Weights of a small transformer language model: 4 heads of 32 (1 for keys and values).
Each number is 200 + 40 x the weight over the matrix's rms, rounded and kept within 0 to 999. Layers, rows and columns count from 0.

# layer 4 MLP up, 320x128, rms 0.0735, rows 279-297, columns 0-127
181,186,205,112,166,171,218,268,110,200,209,117,262,137,218,166,217,246,240,187,170,192,219,163,201,236,292,252,197,251,203,312,226,209,237,231,171,166,233,204,211,211,197,192,146,174,143,270,224,157,175,162,130,181,196,97,217,231,211,196,211,227,177,152,200,202,242,195,146,227,179,238,132,164,198,132,137,196,187,249,191,204,264,176,199,162,217,140,193,169,228,159,233,227,282,170,186,136,162,225,187,215,235,185,162,137,182,160,227,189,91,169,199,208,212,239,153,180,210,174,201,146,216,228,203,168,256,157
175,173,198,180,199,261,241,195,144,165,109,198,214,154,210,131,229,165,193,281,279,197,139,168,193,247,288,215,156,198,175,166,211,198,203,188,250,194,143,210,161,276,221,220,193,267,231,145,184,184,285,187,289,170,133,238,224,154,160,215,153,235,283,224,231,205,151,180,218,195,210,144,213,195,212,193,178,170,212,230,186,269,236,214,244,218,194,143,273,233,186,193,239,290,163,218,179,157,117,240,108,91,142,184,82,204,195,106,220,197,177,194,185,152,214,216,139,238,164,222,275,243,192,289,246,160,185,185
198,199,253,224,186,178,197,195,155,217,236,231,168,165,179,139,181,154,216,275,148,210,207,245,251,201,207,185,214,215,182,163,199,216,175,177,222,217,178,134,287,187,228,149,214,251,182,179,253,134,229,230,176,301,205,225,177,201,281,190,274,185,205,252,226,210,134,242,131,225,228,284,157,222,210,262,157,243,220,264,247,204,189,179,232,160,232,121,239,146,202,217,296,171,204,172,194,218,181,186,167,258,224,151,134,196,96,215,185,163,162,184,248,214,129,216,192,178,161,224,135,192,184,221,170,172,147,193
231,158,218,245,168,223,171,182,225,194,171,199,166,214,217,237,202,203,226,173,202,287,146,227,210,100,293,195,155,156,203,171,283,189,210,214,180,225,121,311,193,181,229,224,173,178,177,164,154,209,251,189,116,197,201,225,270,188,187,195,163,164,195,205,214,213,191,178,186,223,246,158,185,154,249,170,180,185,212,167,226,201,234,225,212,152,177,199,271,225,182,175,165,204,162,224,252,188,205,221,184,213,148,234,266,109,229,208,226,218,192,246,185,186,237,259,206,249,111,217,190,194,210,283,179,188,209,175
148,159,146,204,205,264,182,246,220,253,224,191,197,204,184,197,123,183,138,209,234,161,199,236,278,186,212,189,236,257,192,253,246,175,223,221,161,246,174,138,254,208,236,234,233,154,217,297,282,169,208,194,197,222,240,264,165,191,215,132,148,179,121,195,197,194,142,220,273,180,162,194,232,170,224,203,224,284,136,178,238,170,192,224,169,206,209,145,139,154,161,259,157,206,97,187,196,203,233,229,187,167,266,194,173,178,185,140,200,206,186,214,216,265,183,164,181,207,219,139,243,191,188,135,179,122,188,279
205,219,213,243,237,108,282,209,188,193,194,194,217,171,174,194,264,178,184,205,204,166,207,226,220,214,149,199,210,209,149,157,182,192,221,128,202,195,138,245,182,236,224,242,167,175,169,192,203,197,221,251,246,154,227,182,267,194,204,242,214,175,202,154,179,265,179,130,219,165,137,178,86,197,205,242,184,222,215,232,232,261,167,170,240,207,186,191,297,231,146,214,205,165,194,200,207,250,204,171,147,166,214,141,159,160,227,222,211,156,245,175,213,260,170,194,195,237,195,190,201,198,211,198,228,212,191,147
214,190,204,138,229,264,222,176,192,208,155,233,167,235,209,168,206,150,160,195,177,179,142,259,239,145,170,148,167,248,172,146,185,217,205,214,236,235,222,248,244,197,124,201,206,215,288,236,249,162,269,153,129,178,252,134,210,244,204,158,231,214,211,245,255,253,227,237,278,158,172,334,253,126,199,243,205,100,199,200,196,232,196,213,166,245,250,144,230,205,169,220,208,173,173,223,214,176,220,129,156,97,168,174,203,205,208,166,161,175,221,230,277,175,214,216,179,208,198,243,261,204,206,193,176,209,158,97
189,226,206,229,256,247,138,155,209,207,169,153,186,224,178,201,198,214,229,192,192,206,204,225,144,233,208,197,198,265,237,243,224,182,248,125,216,157,155,201,211,193,195,216,195,246,226,210,188,219,258,157,221,236,133,159,126,231,199,226,198,174,210,205,220,168,175,257,215,119,184,217,184,268,175,177,193,171,181,207,174,200,216,123,200,239,229,155,174,200,303,191,98,289,198,304,169,141,126,192,235,235,204,136,169,194,250,180,167,227,183,266,196,165,228,196,221,194,185,273,208,165,196,230,168,259,306,152
164,194,265,180,240,196,169,211,207,173,210,174,157,166,184,245,207,180,214,174,299,220,211,295,118,201,215,127,193,219,209,211,222,77,214,244,214,152,233,284,197,196,154,241,204,262,252,212,175,253,174,184,195,222,141,199,190,178,217,189,200,149,248,222,156,141,200,200,204,226,207,240,138,140,155,189,203,203,106,222,188,229,251,205,205,191,165,152,188,166,160,253,129,227,151,181,210,162,188,198,213,239,200,277,262,168,232,153,207,145,159,160,129,192,183,161,187,249,189,245,211,185,242,222,166,179,333,200
166,162,192,226,243,171,207,187,193,144,184,183,170,216,240,220,208,246,236,220,224,222,225,87,253,207,130,155,219,166,287,195,174,198,273,232,153,238,204,145,252,211,250,197,210,149,178,218,179,187,213,249,161,230,209,185,209,164,161,197,203,120,215,199,192,165,230,164,230,171,246,198,191,145,112,210,224,279,256,182,234,238,170,211,226,186,247,181,179,300,214,180,197,204,184,201,254,208,189,177,213,208,244,170,168,205,259,172,224,234,201,184,278,211,187,232,183,202,187,223,159,137,262,189,213,272,245,213
167,191,157,215,225,277,194,318,224,164,123,194,169,214,72,173,180,191,188,184,227,216,280,257,177,182,201,250,195,208,260,236,192,139,266,186,182,248,110,275,208,221,247,191,181,187,157,192,166,162,244,210,239,220,116,185,87,236,197,211,193,250,216,220,171,179,273,162,230,137,189,286,221,212,203,216,138,184,226,158,255,188,221,190,267,229,157,167,132,138,264,165,195,186,203,231,162,281,184,175,182,221,232,284,204,250,202,189,225,198,221,156,247,249,214,207,227,231,170,206,209,211,206,205,267,165,248,259
236,191,213,193,184,243,195,235,139,186,201,226,171,270,246,192,121,175,254,291,181,221,180,219,201,188,133,223,205,227,130,131,237,264,234,237,229,217,210,150,201,178,184,172,221,232,164,211,205,165,237,173,180,168,180,126,180,215,261,171,110,187,132,279,207,273,193,248,263,188,238,249,169,175,140,119,183,81,188,251,223,197,236,198,227,157,288,215,216,178,186,240,150,221,172,138,198,205,205,162,238,164,234,200,188,229,209,189,243,191,225,176,219,189,203,144,168,170,218,241,216,214,207,181,125,159,252,201
172,199,205,211,207,314,171,191,165,202,229,263,214,228,203,166,137,122,166,180,159,145,104,183,150,199,204,212,178,227,180,177,214,222,140,186,237,187,169,119,258,170,178,105,171,216,190,189,169,161,167,228,172,169,204,191,198,250,195,178,173,161,156,140,120,213,209,140,213,187,274,279,183,269,140,181,259,177,239,156,206,210,199,254,166,238,217,256,222,155,132,192,237,118,165,217,243,243,214,168,223,173,202,228,220,137,213,226,118,188,151,185,153,197,237,208,228,181,144,167,159,232,175,177,213,206,233,234
136,230,182,194,261,189,221,228,276,198,171,162,223,203,236,179,194,189,149,236,196,257,217,180,181,180,159,190,219,150,179,176,207,173,178,168,213,276,194,170,174,208,168,172,188,214,197,244,135,242,160,174,156,200,187,222,127,178,174,155,144,202,225,213,258,107,204,224,250,241,117,245,240,133,133,201,218,170,213,198,247,240,202,165,189,243,204,207,223,141,210,213,185,262,237,177,236,174,213,231,225,157,196,181,250,195,221,151,213,207,168,195,134,181,165,217,223,157,160,201,202,184,212,125,209,179,244,134
223,224,277,221,234,204,158,193,162,248,152,192,189,274,169,234,190,197,216,161,228,174,229,208,242,187,169,167,176,191,139,122,235,155,161,237,220,206,186,229,162,147,178,136,240,231,227,205,154,243,162,108,139,216,206,200,198,249,225,226,215,266,200,155,157,181,213,220,259,198,235,247,223,182,273,152,249,110,200,218,181,138,176,212,224,123,223,118,216,158,226,260,243,191,104,133,274,138,247,165,188,210,147,180,243,176,149,169,231,199,177,191,192,243,215,191,215,202,229,202,249,168,202,243,263,225,170,167
245,185,210,261,175,174,205,189,208,207,219,212,132,211,206,67,180,158,197,227,164,149,271,275,235,221,114,141,254,183,136,195,181,196,224,236,175,198,223,155,147,198,253,191,156,180,162,213,262,133,186,193,230,158,272,189,221,196,220,235,307,201,191,233,157,172,173,217,173,221,178,142,192,147,172,178,168,176,163,215,195,122,178,287,203,258,230,199,120,217,213,261,181,224,232,152,176,231,179,152,144,186,232,190,246,160,176,159,167,162,118,247,263,203,121,194,220,215,276,142,120,199,147,204,242,177,216,221
291,201,186,154,182,183,180,174,195,136,281,137,157,203,191,226,151,231,198,235,194,252,170,182,158,187,154,216,216,160,208,177,138,191,172,224,231,204,206,183,195,190,242,114,147,131,148,141,196,272,252,191,167,250,183,253,195,220,214,210,207,165,186,196,202,246,219,206,141,249,206,209,156,237,221,193,221,216,232,153,251,142,210,173,222,215,143,237,240,243,242,206,255,183,193,148,234,207,174,200,132,193,232,188,221,231,193,198,131,254,171,147,220,181,221,208,183,150,204,258,215,151,196,184,212,249,225,270
185,200,199,184,165,198,172,164,240,162,190,231,162,133,180,180,284,218,97,158,241,306,125,161,231,287,203,174,209,274,260,146,227,228,194,190,205,213,186,226,265,150,169,175,175,134,145,123,168,184,182,264,202,153,169,275,132,201,226,208,192,221,102,181,239,186,186,177,174,231,241,205,181,218,219,182,217,186,218,221,236,203,175,201,168,234,202,144,160,246,200,181,228,201,172,292,210,177,242,197,182,191,137,207,182,169,182,237,242,152,227,233,164,191,216,112,328,150,157,96,193,181,169,210,240,241,216,271
221,176,204,153,205,278,240,184,167,209,239,126,191,188,175,193,219,209,120,231,213,251,194,169,248,176,209,252,177,207,147,255,144,251,160,223,163,137,182,275,182,205,288,172,215,216,203,254,174,114,113,263,171,259,211,189,163,136,234,195,248,253,141,143,168,203,210,155,159,183,213,128,205,202,199,225,161,229,147,141,130,194,208,242,145,270,182,176,204,234,230,170,146,240,208,260,196,137,198,287,116,229,174,260,221,152,206,242,215,216,214,224,235,172,143,192,228,148,228,157,194,203,164,185,230,144,198,149
# layer 4 MLP down (transposed), 320x128, rms 0.0736, rows 279-296, columns 0-127
204,244,226,142,205,201,222,217,201,254,190,183,241,193,186,228,237,239,191,245,121,158,199,203,167,224,169,221,232,228,174,224,177,202,275,228,158,166,200,173,172,123,178,187,146,192,151,219,196,195,189,246,192,193,242,197,263,141,221,215,193,172,164,155,235,176,260,204,103,164,155,121,152,170,184,266,163,158,170,227,228,201,173,192,234,158,254,120,120,231,224,192,208,133,151,151,161,204,184,236,218,240,199,140,240,154,224,219,189,178,107,180,266,277,183,265,152,192,159,181,202,138,130,268,232,175,241,192
252,148,255,261,179,210,175,229,195,204,196,97,172,170,176,200,193,186,150,237,246,251,196,253,152,255,152,201,213,141,179,181,225,135,153,200,221,222,280,111,218,174,212,299,209,196,199,276,145,189,243,161,216,205,199,190,232,201,168,210,179,252,200,231,156,117,155,253,210,188,159,131,230,212,191,167,179,174,154,248,195,282,176,198,122,235,252,205,229,266,183,185,192,189,160,157,127,244,186,246,153,176,182,124,171,140,261,257,164,157,319,179,166,224,234,123,209,137,155,195,227,238,209,221,145,261,218,218
193,152,147,215,164,223,163,271,213,206,191,209,155,168,185,174,219,200,167,237,162,140,250,210,240,174,183,190,220,219,217,255,194,193,126,151,232,196,250,237,191,211,131,221,225,216,258,170,280,160,246,191,219,137,184,280,209,202,231,178,235,207,189,277,223,208,144,184,271,161,208,287,214,222,184,213,202,223,204,206,195,144,192,173,236,199,119,140,281,223,154,165,242,223,196,130,169,200,161,233,161,216,231,162,128,182,221,167,301,117,199,260,234,222,179,224,237,182,176,176,155,200,213,180,213,162,212,292
174,240,227,159,240,149,221,229,209,224,195,183,227,215,157,181,238,224,165,259,234,140,212,168,247,307,175,227,208,210,167,207,208,204,235,202,183,222,211,112,186,211,182,89,161,263,222,181,266,211,147,300,180,294,213,185,128,163,193,128,235,219,199,230,191,243,184,199,252,135,218,196,204,256,125,206,184,243,203,215,176,240,245,216,168,258,211,208,174,196,213,179,221,172,215,204,168,200,153,194,124,194,185,220,237,214,151,204,256,192,259,220,207,261,184,152,199,174,247,197,272,164,173,167,137,195,179,182
235,202,187,179,159,295,214,180,161,142,159,223,242,127,186,256,197,255,181,303,184,198,182,186,252,221,210,259,184,238,156,202,189,178,113,174,236,183,234,215,174,138,254,215,271,172,209,172,153,201,146,233,186,214,162,185,218,158,172,111,294,191,149,181,226,211,148,119,274,152,211,268,190,178,145,198,187,237,256,117,168,269,143,191,184,149,192,218,229,220,221,171,209,265,196,266,227,261,249,242,225,184,143,198,260,195,175,158,228,246,240,236,215,146,210,217,212,209,239,239,256,128,176,221,240,205,219,276
202,146,209,178,238,187,212,286,201,211,173,189,143,197,158,190,184,142,200,173,191,228,199,214,228,205,241,260,232,213,246,170,214,177,152,215,224,223,216,241,150,266,201,242,191,163,221,126,199,86,239,217,194,189,225,224,235,181,203,282,243,207,248,161,195,219,214,185,181,205,180,210,148,144,168,185,182,109,200,221,220,117,221,132,155,221,224,188,267,189,166,198,174,203,239,186,225,188,208,162,186,183,156,174,138,198,236,216,255,197,243,193,200,170,190,231,244,154,231,248,194,227,132,173,134,230,193,151
192,235,256,204,254,170,171,176,201,179,173,166,203,170,171,199,112,229,216,160,283,166,194,265,186,147,249,185,211,266,155,236,150,211,185,145,233,178,232,198,249,217,251,263,254,197,331,216,304,201,278,179,204,201,130,221,208,231,139,166,218,169,219,262,189,286,213,204,206,196,216,222,218,140,125,224,219,165,226,185,208,185,214,225,211,230,99,139,204,175,185,144,240,136,195,221,166,185,168,138,121,153,198,254,186,149,229,185,188,184,201,206,182,267,185,232,118,173,156,153,176,242,177,244,155,138,135,114
174,196,201,124,164,259,201,206,192,261,203,254,212,191,179,162,217,148,223,155,210,128,180,192,183,201,213,285,201,252,187,159,208,136,284,200,154,192,150,222,156,150,209,257,303,159,252,169,146,149,242,223,251,252,183,180,189,203,222,240,187,108,144,185,271,173,161,214,245,185,88,182,202,219,213,233,214,176,197,282,246,117,172,201,170,159,226,150,151,198,268,176,208,236,204,269,232,173,193,129,207,193,209,230,181,256,172,152,184,235,94,198,179,164,185,218,173,228,149,196,130,203,259,171,155,200,227,248
217,201,181,231,191,181,226,245,202,146,202,197,154,133,191,237,285,171,278,229,250,157,187,288,112,163,224,174,242,239,209,240,156,122,180,234,136,203,212,228,154,147,255,205,222,210,223,201,232,201,198,184,252,203,132,193,168,155,214,178,174,185,225,252,148,137,197,149,196,109,230,214,133,217,201,242,201,251,153,172,211,228,211,197,212,222,196,82,124,191,269,185,177,325,172,229,239,244,228,151,238,260,137,260,237,184,187,165,133,226,163,206,169,228,178,197,276,213,194,225,220,217,229,189,188,191,296,163
162,165,215,178,221,220,233,134,177,252,238,221,192,212,261,185,188,253,226,191,77,229,181,218,178,258,226,212,177,249,188,185,216,248,236,229,183,179,148,237,242,178,164,142,185,139,201,241,153,198,123,255,194,183,186,195,165,148,237,224,220,186,239,139,131,203,222,233,143,294,242,163,218,200,178,169,172,137,232,186,261,199,202,240,225,237,159,220,203,177,210,261,148,243,188,218,233,206,242,192,145,178,188,208,247,214,216,123,262,200,237,207,233,141,152,154,219,221,142,224,204,195,146,212,215,155,128,174
226,173,166,325,202,237,258,246,199,82,183,218,162,174,227,210,268,234,246,256,177,221,256,226,164,187,201,189,190,254,201,201,219,184,216,242,170,220,160,166,190,207,282,147,137,192,200,195,160,192,256,179,188,204,272,165,207,155,226,190,182,233,198,147,196,155,227,253,226,169,213,246,151,278,207,135,205,278,229,143,207,214,235,170,324,223,183,171,192,201,133,169,166,133,196,172,199,191,293,120,171,247,154,180,206,209,232,142,198,170,229,166,162,212,220,215,231,208,260,201,236,298,223,151,198,228,232,264
211,158,195,145,232,128,210,145,228,167,219,196,180,158,212,181,212,220,236,121,187,193,210,189,142,176,261,86,254,204,233,203,156,224,122,233,254,227,251,155,182,175,226,179,232,197,289,237,202,167,208,224,162,128,137,198,224,213,243,184,181,247,147,268,216,262,259,217,227,185,146,211,242,185,206,154,240,183,245,164,205,270,198,170,194,169,254,156,172,214,254,219,176,145,199,223,240,158,206,211,225,210,198,185,189,116,260,114,177,294,160,162,211,249,170,208,230,253,167,211,173,215,211,163,199,159,247,198
229,167,165,237,245,236,229,198,136,171,207,242,262,178,235,241,209,151,227,133,182,166,211,181,115,222,189,212,186,264,133,231,190,242,212,162,199,177,253,187,285,191,170,162,180,202,183,151,226,175,202,207,196,206,157,256,217,149,215,121,267,134,221,258,172,172,180,197,243,184,271,215,210,189,213,192,207,187,293,198,183,269,174,246,203,255,183,210,266,159,135,213,260,142,256,267,236,274,268,283,224,200,180,158,205,173,219,216,200,243,165,236,177,261,210,182,195,234,215,272,222,217,216,169,240,169,134,236
153,268,220,205,271,202,261,216,249,204,237,134,224,237,224,139,207,204,162,181,171,219,200,243,241,184,139,262,256,213,154,198,168,192,201,221,218,235,147,197,157,206,200,182,223,257,193,211,214,197,156,225,117,220,154,228,230,205,218,224,181,200,197,180,188,128,236,192,273,232,181,263,227,164,213,168,192,173,186,264,205,209,192,144,135,232,212,157,216,174,135,147,175,301,228,160,306,237,235,200,129,97,238,150,166,187,187,206,179,208,189,148,252,185,143,153,261,190,202,184,250,233,187,141,225,181,169,222
208,172,174,183,200,186,189,179,176,232,198,182,226,157,194,177,213,178,162,289,166,268,234,229,230,171,213,315,219,176,184,272,227,237,169,234,182,233,225,185,275,221,172,193,248,277,185,256,134,173,207,158,258,246,252,231,173,178,224,200,225,259,131,179,213,243,226,171,273,231,302,214,194,264,191,175,192,195,279,236,173,163,255,188,184,162,184,183,193,181,163,245,162,253,158,190,217,156,240,93,149,168,152,170,173,199,140,186,136,207,150,218,173,194,206,249,177,179,225,188,290,122,189,220,252,219,148,227
259,155,164,167,213,223,189,195,164,187,180,173,215,233,182,200,282,199,287,227,112,159,123,222,232,182,94,148,231,205,177,165,181,172,235,166,190,189,156,237,201,263,146,236,256,214,175,235,169,151,160,255,265,249,217,233,198,186,200,223,230,212,209,138,165,208,132,218,241,206,168,301,133,184,126,181,187,186,171,137,191,105,220,149,180,215,169,178,185,201,299,172,275,166,247,220,244,155,149,178,249,216,152,204,184,128,253,223,161,197,164,188,207,205,225,206,207,157,176,171,178,154,246,266,167,156,300,157
136,191,99,147,204,186,213,152,165,169,208,192,129,193,181,209,227,170,219,161,225,149,185,211,121,112,182,176,213,240,132,253,219,174,268,280,208,174,140,183,188,278,209,226,163,161,189,218,191,227,233,168,278,153,215,228,143,137,203,170,237,201,250,170,174,280,189,185,168,175,223,223,238,138,155,202,204,254,211,237,233,233,148,198,296,192,209,182,222,209,230,200,248,227,193,211,185,218,196,190,151,208,233,171,182,165,217,176,149,214,181,160,156,230,190,203,140,146,214,273,152,236,202,137,228,195,171,245
226,222,232,169,227,170,253,221,142,166,266,243,269,181,154,238,173,199,170,184,170,192,180,181,150,146,227,149,173,188,272,136,250,175,238,161,164,245,269,103,258,238,163,256,165,211,170,223,215,286,228,159,193,183,177,184,124,224,232,181,205,305,216,251,176,224,276,181,236,237,226,205,225,211,240,233,193,189,253,238,266,232,230,207,174,202,193,247,243,239,173,193,181,180,192,231,254,160,161,204,250,254,186,304,171,159,238,212,170,231,170,192,201,242,210,220,154,166,215,224,191,240,209,240,134,230,165,197
# layer 4 MLP gate, 320x128, rms 0.0734, rows 280-297, columns 0-127
157,109,197,235,153,262,216,217,178,247,193,227,207,113,248,155,302,252,226,220,214,203,233,188,277,218,178,301,188,171,186,224,170,159,132,240,252,241,237,146,312,236,139,164,228,237,183,232,219,257,150,138,159,144,232,183,248,219,177,142,216,277,197,166,244,180,161,177,178,218,276,173,264,158,212,253,149,130,154,208,181,268,221,146,214,142,200,192,167,155,212,143,242,194,191,137,211,190,184,228,199,156,173,143,202,215,225,252,233,221,285,232,258,238,203,175,261,224,197,196,238,268,252,270,189,199,139,168
212,242,115,186,224,231,226,230,140,187,147,159,245,145,138,190,223,213,161,192,172,253,171,206,206,163,232,217,216,193,179,227,215,222,192,172,250,176,190,209,197,138,177,112,243,270,163,205,250,185,218,161,224,175,250,182,183,200,167,264,220,237,186,175,241,216,169,236,129,219,210,188,199,240,194,198,208,148,212,223,168,170,94,207,243,240,144,144,128,220,158,198,204,239,162,293,148,217,178,204,223,211,254,154,225,186,205,159,175,150,214,218,260,196,193,245,196,180,132,268,201,166,147,182,189,307,161,208
242,199,223,213,164,231,175,216,263,175,179,221,149,231,263,239,248,222,228,143,151,247,153,256,174,98,254,214,183,190,236,185,237,190,153,220,174,226,124,289,268,228,206,219,180,182,171,166,143,158,257,159,179,172,215,178,217,172,228,199,140,215,151,145,197,221,182,201,188,242,248,217,154,175,259,192,187,166,154,221,198,187,209,251,233,163,184,205,243,158,177,177,189,238,179,269,225,202,257,197,186,282,119,211,245,218,220,195,147,214,219,211,145,202,277,216,167,194,166,204,198,234,228,258,217,180,175,229
233,356,182,208,232,84,139,223,251,236,184,189,214,242,218,196,163,197,259,210,259,163,147,198,180,143,207,236,146,114,211,239,149,240,311,99,196,263,211,168,167,232,290,153,203,194,174,203,248,103,225,225,177,208,253,157,145,241,243,224,206,223,190,176,104,220,202,147,243,149,231,175,182,177,183,176,282,210,168,234,145,162,178,191,199,245,184,214,225,194,173,150,269,178,190,128,218,195,273,185,219,167,232,197,212,187,122,165,188,166,165,198,209,186,199,196,200,159,107,158,202,197,196,192,225,257,179,192
161,192,173,213,173,213,212,184,213,150,221,160,208,201,138,268,256,232,201,207,270,135,252,197,211,192,137,159,251,141,175,173,199,211,207,277,186,192,176,232,217,192,221,249,250,210,170,142,180,197,250,219,214,230,233,183,225,230,250,180,210,132,201,214,197,208,165,132,192,227,166,204,186,139,211,163,233,203,211,225,232,230,187,199,208,204,216,192,218,172,110,193,161,200,194,209,276,174,169,168,182,124,152,158,217,129,225,217,188,231,155,194,202,185,229,228,198,226,185,203,198,180,170,147,206,214,203,221
203,201,232,231,159,213,213,195,162,163,259,252,235,192,217,172,254,263,241,188,204,201,211,159,206,200,144,228,206,242,173,159,260,166,135,114,133,164,201,203,145,125,161,131,202,241,112,187,136,237,274,243,185,178,169,233,186,128,116,129,139,158,178,179,215,168,312,157,192,204,192,158,144,169,203,228,174,144,147,197,189,241,242,207,177,217,186,234,158,217,212,184,258,256,173,214,192,215,253,187,235,235,256,200,211,261,235,144,208,190,178,230,117,253,184,122,200,191,207,151,112,148,216,250,213,196,217,225
108,194,198,192,215,238,220,227,223,214,222,231,257,206,177,209,226,282,198,219,200,156,219,152,138,188,250,213,207,203,203,231,233,161,216,160,227,109,181,260,194,191,175,195,144,211,266,170,207,155,206,200,239,226,199,197,202,152,236,219,243,183,119,235,218,251,160,249,262,176,176,179,174,232,175,209,212,201,194,247,241,169,206,157,188,230,182,170,134,155,250,201,166,208,269,199,123,191,161,159,234,277,212,131,213,210,212,157,93,246,138,206,191,196,137,147,270,220,230,185,217,209,159,123,149,205,152,343
181,194,174,177,209,213,223,188,197,175,219,215,165,207,188,251,203,176,246,159,288,193,215,274,161,126,192,142,178,154,201,221,214,176,168,258,286,199,207,241,191,171,174,212,234,236,265,218,216,205,219,185,245,177,160,122,171,209,176,194,167,187,187,266,152,206,198,274,217,207,206,291,178,204,94,305,209,186,185,245,221,241,267,228,216,182,178,145,197,173,127,242,179,232,149,161,204,164,248,194,215,256,206,267,240,197,219,130,174,153,105,152,133,269,198,148,225,221,227,206,210,214,178,159,225,208,213,186
207,296,172,204,198,148,227,173,170,256,165,232,247,217,101,186,199,212,215,175,228,127,208,195,166,136,307,230,207,222,159,146,293,104,206,162,260,131,168,180,248,258,214,164,186,182,202,178,125,219,124,179,206,192,173,170,285,227,165,246,182,193,188,184,253,185,142,198,171,201,160,229,182,216,162,196,257,149,261,206,204,137,217,224,223,239,201,243,195,184,184,246,217,155,158,221,187,219,213,199,270,161,199,200,165,185,242,182,225,187,237,175,262,148,227,222,283,263,189,241,233,147,191,181,228,268,188,165
160,180,246,132,166,215,126,236,173,167,246,238,257,124,238,181,183,218,174,203,251,210,205,159,239,197,241,218,181,199,283,277,216,112,162,130,160,157,189,198,187,144,117,276,256,172,145,233,200,219,220,270,207,204,232,219,159,226,207,194,198,212,240,254,159,207,247,199,215,167,146,235,128,128,193,194,169,180,218,228,221,238,225,186,212,119,222,292,241,152,266,199,193,143,188,241,130,208,225,198,238,228,250,306,264,201,186,169,199,258,244,193,203,184,234,197,267,304,247,208,288,228,179,167,178,245,195,211
224,199,254,222,226,181,207,217,216,145,181,244,183,123,261,177,319,233,234,150,238,225,202,230,176,171,187,180,283,199,221,156,164,196,215,294,203,182,199,253,252,178,202,222,158,251,191,214,137,252,201,166,220,178,195,245,156,223,155,113,228,210,186,172,191,245,266,215,233,183,167,184,179,224,108,187,142,259,164,167,228,167,252,149,157,227,221,214,131,148,251,169,226,263,188,186,246,249,158,183,203,167,202,234,195,200,268,175,229,166,199,169,133,254,190,246,190,252,242,168,145,165,252,213,215,199,227,199
165,237,217,198,212,189,197,229,172,211,181,164,263,198,242,228,201,203,168,254,217,251,217,249,218,168,168,243,187,213,185,209,138,153,271,198,146,165,210,200,226,172,173,240,152,162,200,170,184,170,173,310,224,190,227,167,231,231,314,196,135,172,185,164,165,137,156,218,215,211,199,195,172,211,107,205,248,167,186,259,151,231,239,171,189,259,201,195,185,95,187,231,197,204,216,200,113,218,188,213,218,238,146,218,115,289,177,190,210,163,273,179,246,231,171,218,228,202,191,143,229,207,212,269,208,216,189,134
167,204,141,189,235,215,215,166,238,193,170,178,251,237,220,159,173,173,161,179,241,275,197,193,200,183,178,153,196,184,191,171,212,138,162,188,167,294,207,189,197,216,170,161,233,214,215,229,115,215,164,198,125,193,194,198,157,206,225,154,165,181,225,223,203,100,225,235,281,210,166,249,231,197,142,221,242,181,249,155,293,213,181,203,165,231,193,173,244,135,229,213,209,253,224,185,244,180,233,258,195,162,170,198,238,173,194,174,179,238,191,209,132,189,175,213,259,190,156,189,203,191,195,202,216,206,198,150
222,219,222,152,209,212,188,238,121,225,214,245,192,230,208,196,131,179,169,198,204,206,239,154,167,183,139,145,269,196,180,154,199,169,215,242,235,206,220,204,204,163,238,238,230,190,221,158,227,210,160,232,172,205,203,186,214,269,247,200,171,194,219,147,211,124,210,167,226,177,317,235,165,146,237,272,164,94,169,195,242,209,159,203,180,168,295,196,241,163,237,246,206,223,144,224,201,205,165,214,214,163,226,224,256,136,214,199,142,196,175,219,205,234,182,226,140,207,243,200,98,327,264,228,175,224,168,153
344,223,229,222,229,157,253,199,206,127,138,119,174,190,263,228,115,221,241,189,129,216,217,162,257,152,197,225,131,173,206,207,191,204,201,230,185,274,212,195,284,290,253,186,217,142,209,193,240,221,261,318,209,223,168,298,110,154,206,219,175,213,241,136,141,251,190,220,230,194,144,232,196,196,133,212,191,231,154,170,216,218,156,147,189,224,205,215,209,201,248,238,265,220,137,224,188,217,149,224,206,237,231,222,166,208,227,227,197,238,158,222,185,226,161,175,224,215,190,226,211,232,282,227,146,205,156,215
132,239,223,311,212,190,193,179,172,237,162,217,283,199,228,252,245,230,227,202,150,200,206,181,233,226,201,172,188,161,256,188,243,187,241,188,179,167,201,203,125,205,211,203,287,220,208,231,211,253,148,242,215,251,202,129,229,213,233,197,206,184,212,207,164,210,144,232,221,271,310,194,273,140,264,207,212,196,189,150,189,195,123,208,147,210,233,217,175,158,217,162,198,222,217,156,280,179,206,164,206,211,166,225,177,302,189,221,253,169,237,213,246,208,201,221,250,243,191,183,208,281,168,268,255,209,213,181
146,181,191,175,240,226,139,216,208,188,160,165,175,190,234,205,198,171,227,185,203,159,196,177,162,210,144,279,107,296,206,167,262,269,247,207,165,195,142,230,185,231,241,221,117,114,194,139,174,150,215,174,167,162,174,190,166,242,214,213,153,233,227,206,134,216,225,145,174,212,222,187,130,233,245,193,181,221,209,245,149,193,181,243,170,234,235,139,95,170,177,258,132,161,153,303,200,289,235,206,163,242,286,139,196,297,284,206,172,225,145,274,118,163,199,185,240,265,243,156,182,167,242,167,238,217,155,248
164,216,192,151,133,310,177,255,244,201,229,217,160,209,143,176,166,175,172,213,165,167,177,195,191,239,215,177,175,196,177,194,248,241,223,170,216,258,170,197,221,182,211,175,151,266,220,155,239,189,200,179,243,204,206,193,187,241,202,215,111,274,220,184,130,190,271,261,221,176,161,238,166,192,167,224,252,162,132,163,211,189,172,177,216,206,239,200,147,175,159,242,239,242,238,173,238,312,166,166,256,194,245,248,197,164,250,204,212,118,126,236,140,195,174,175,273,200,196,190,210,235,159,232,122,275,233,233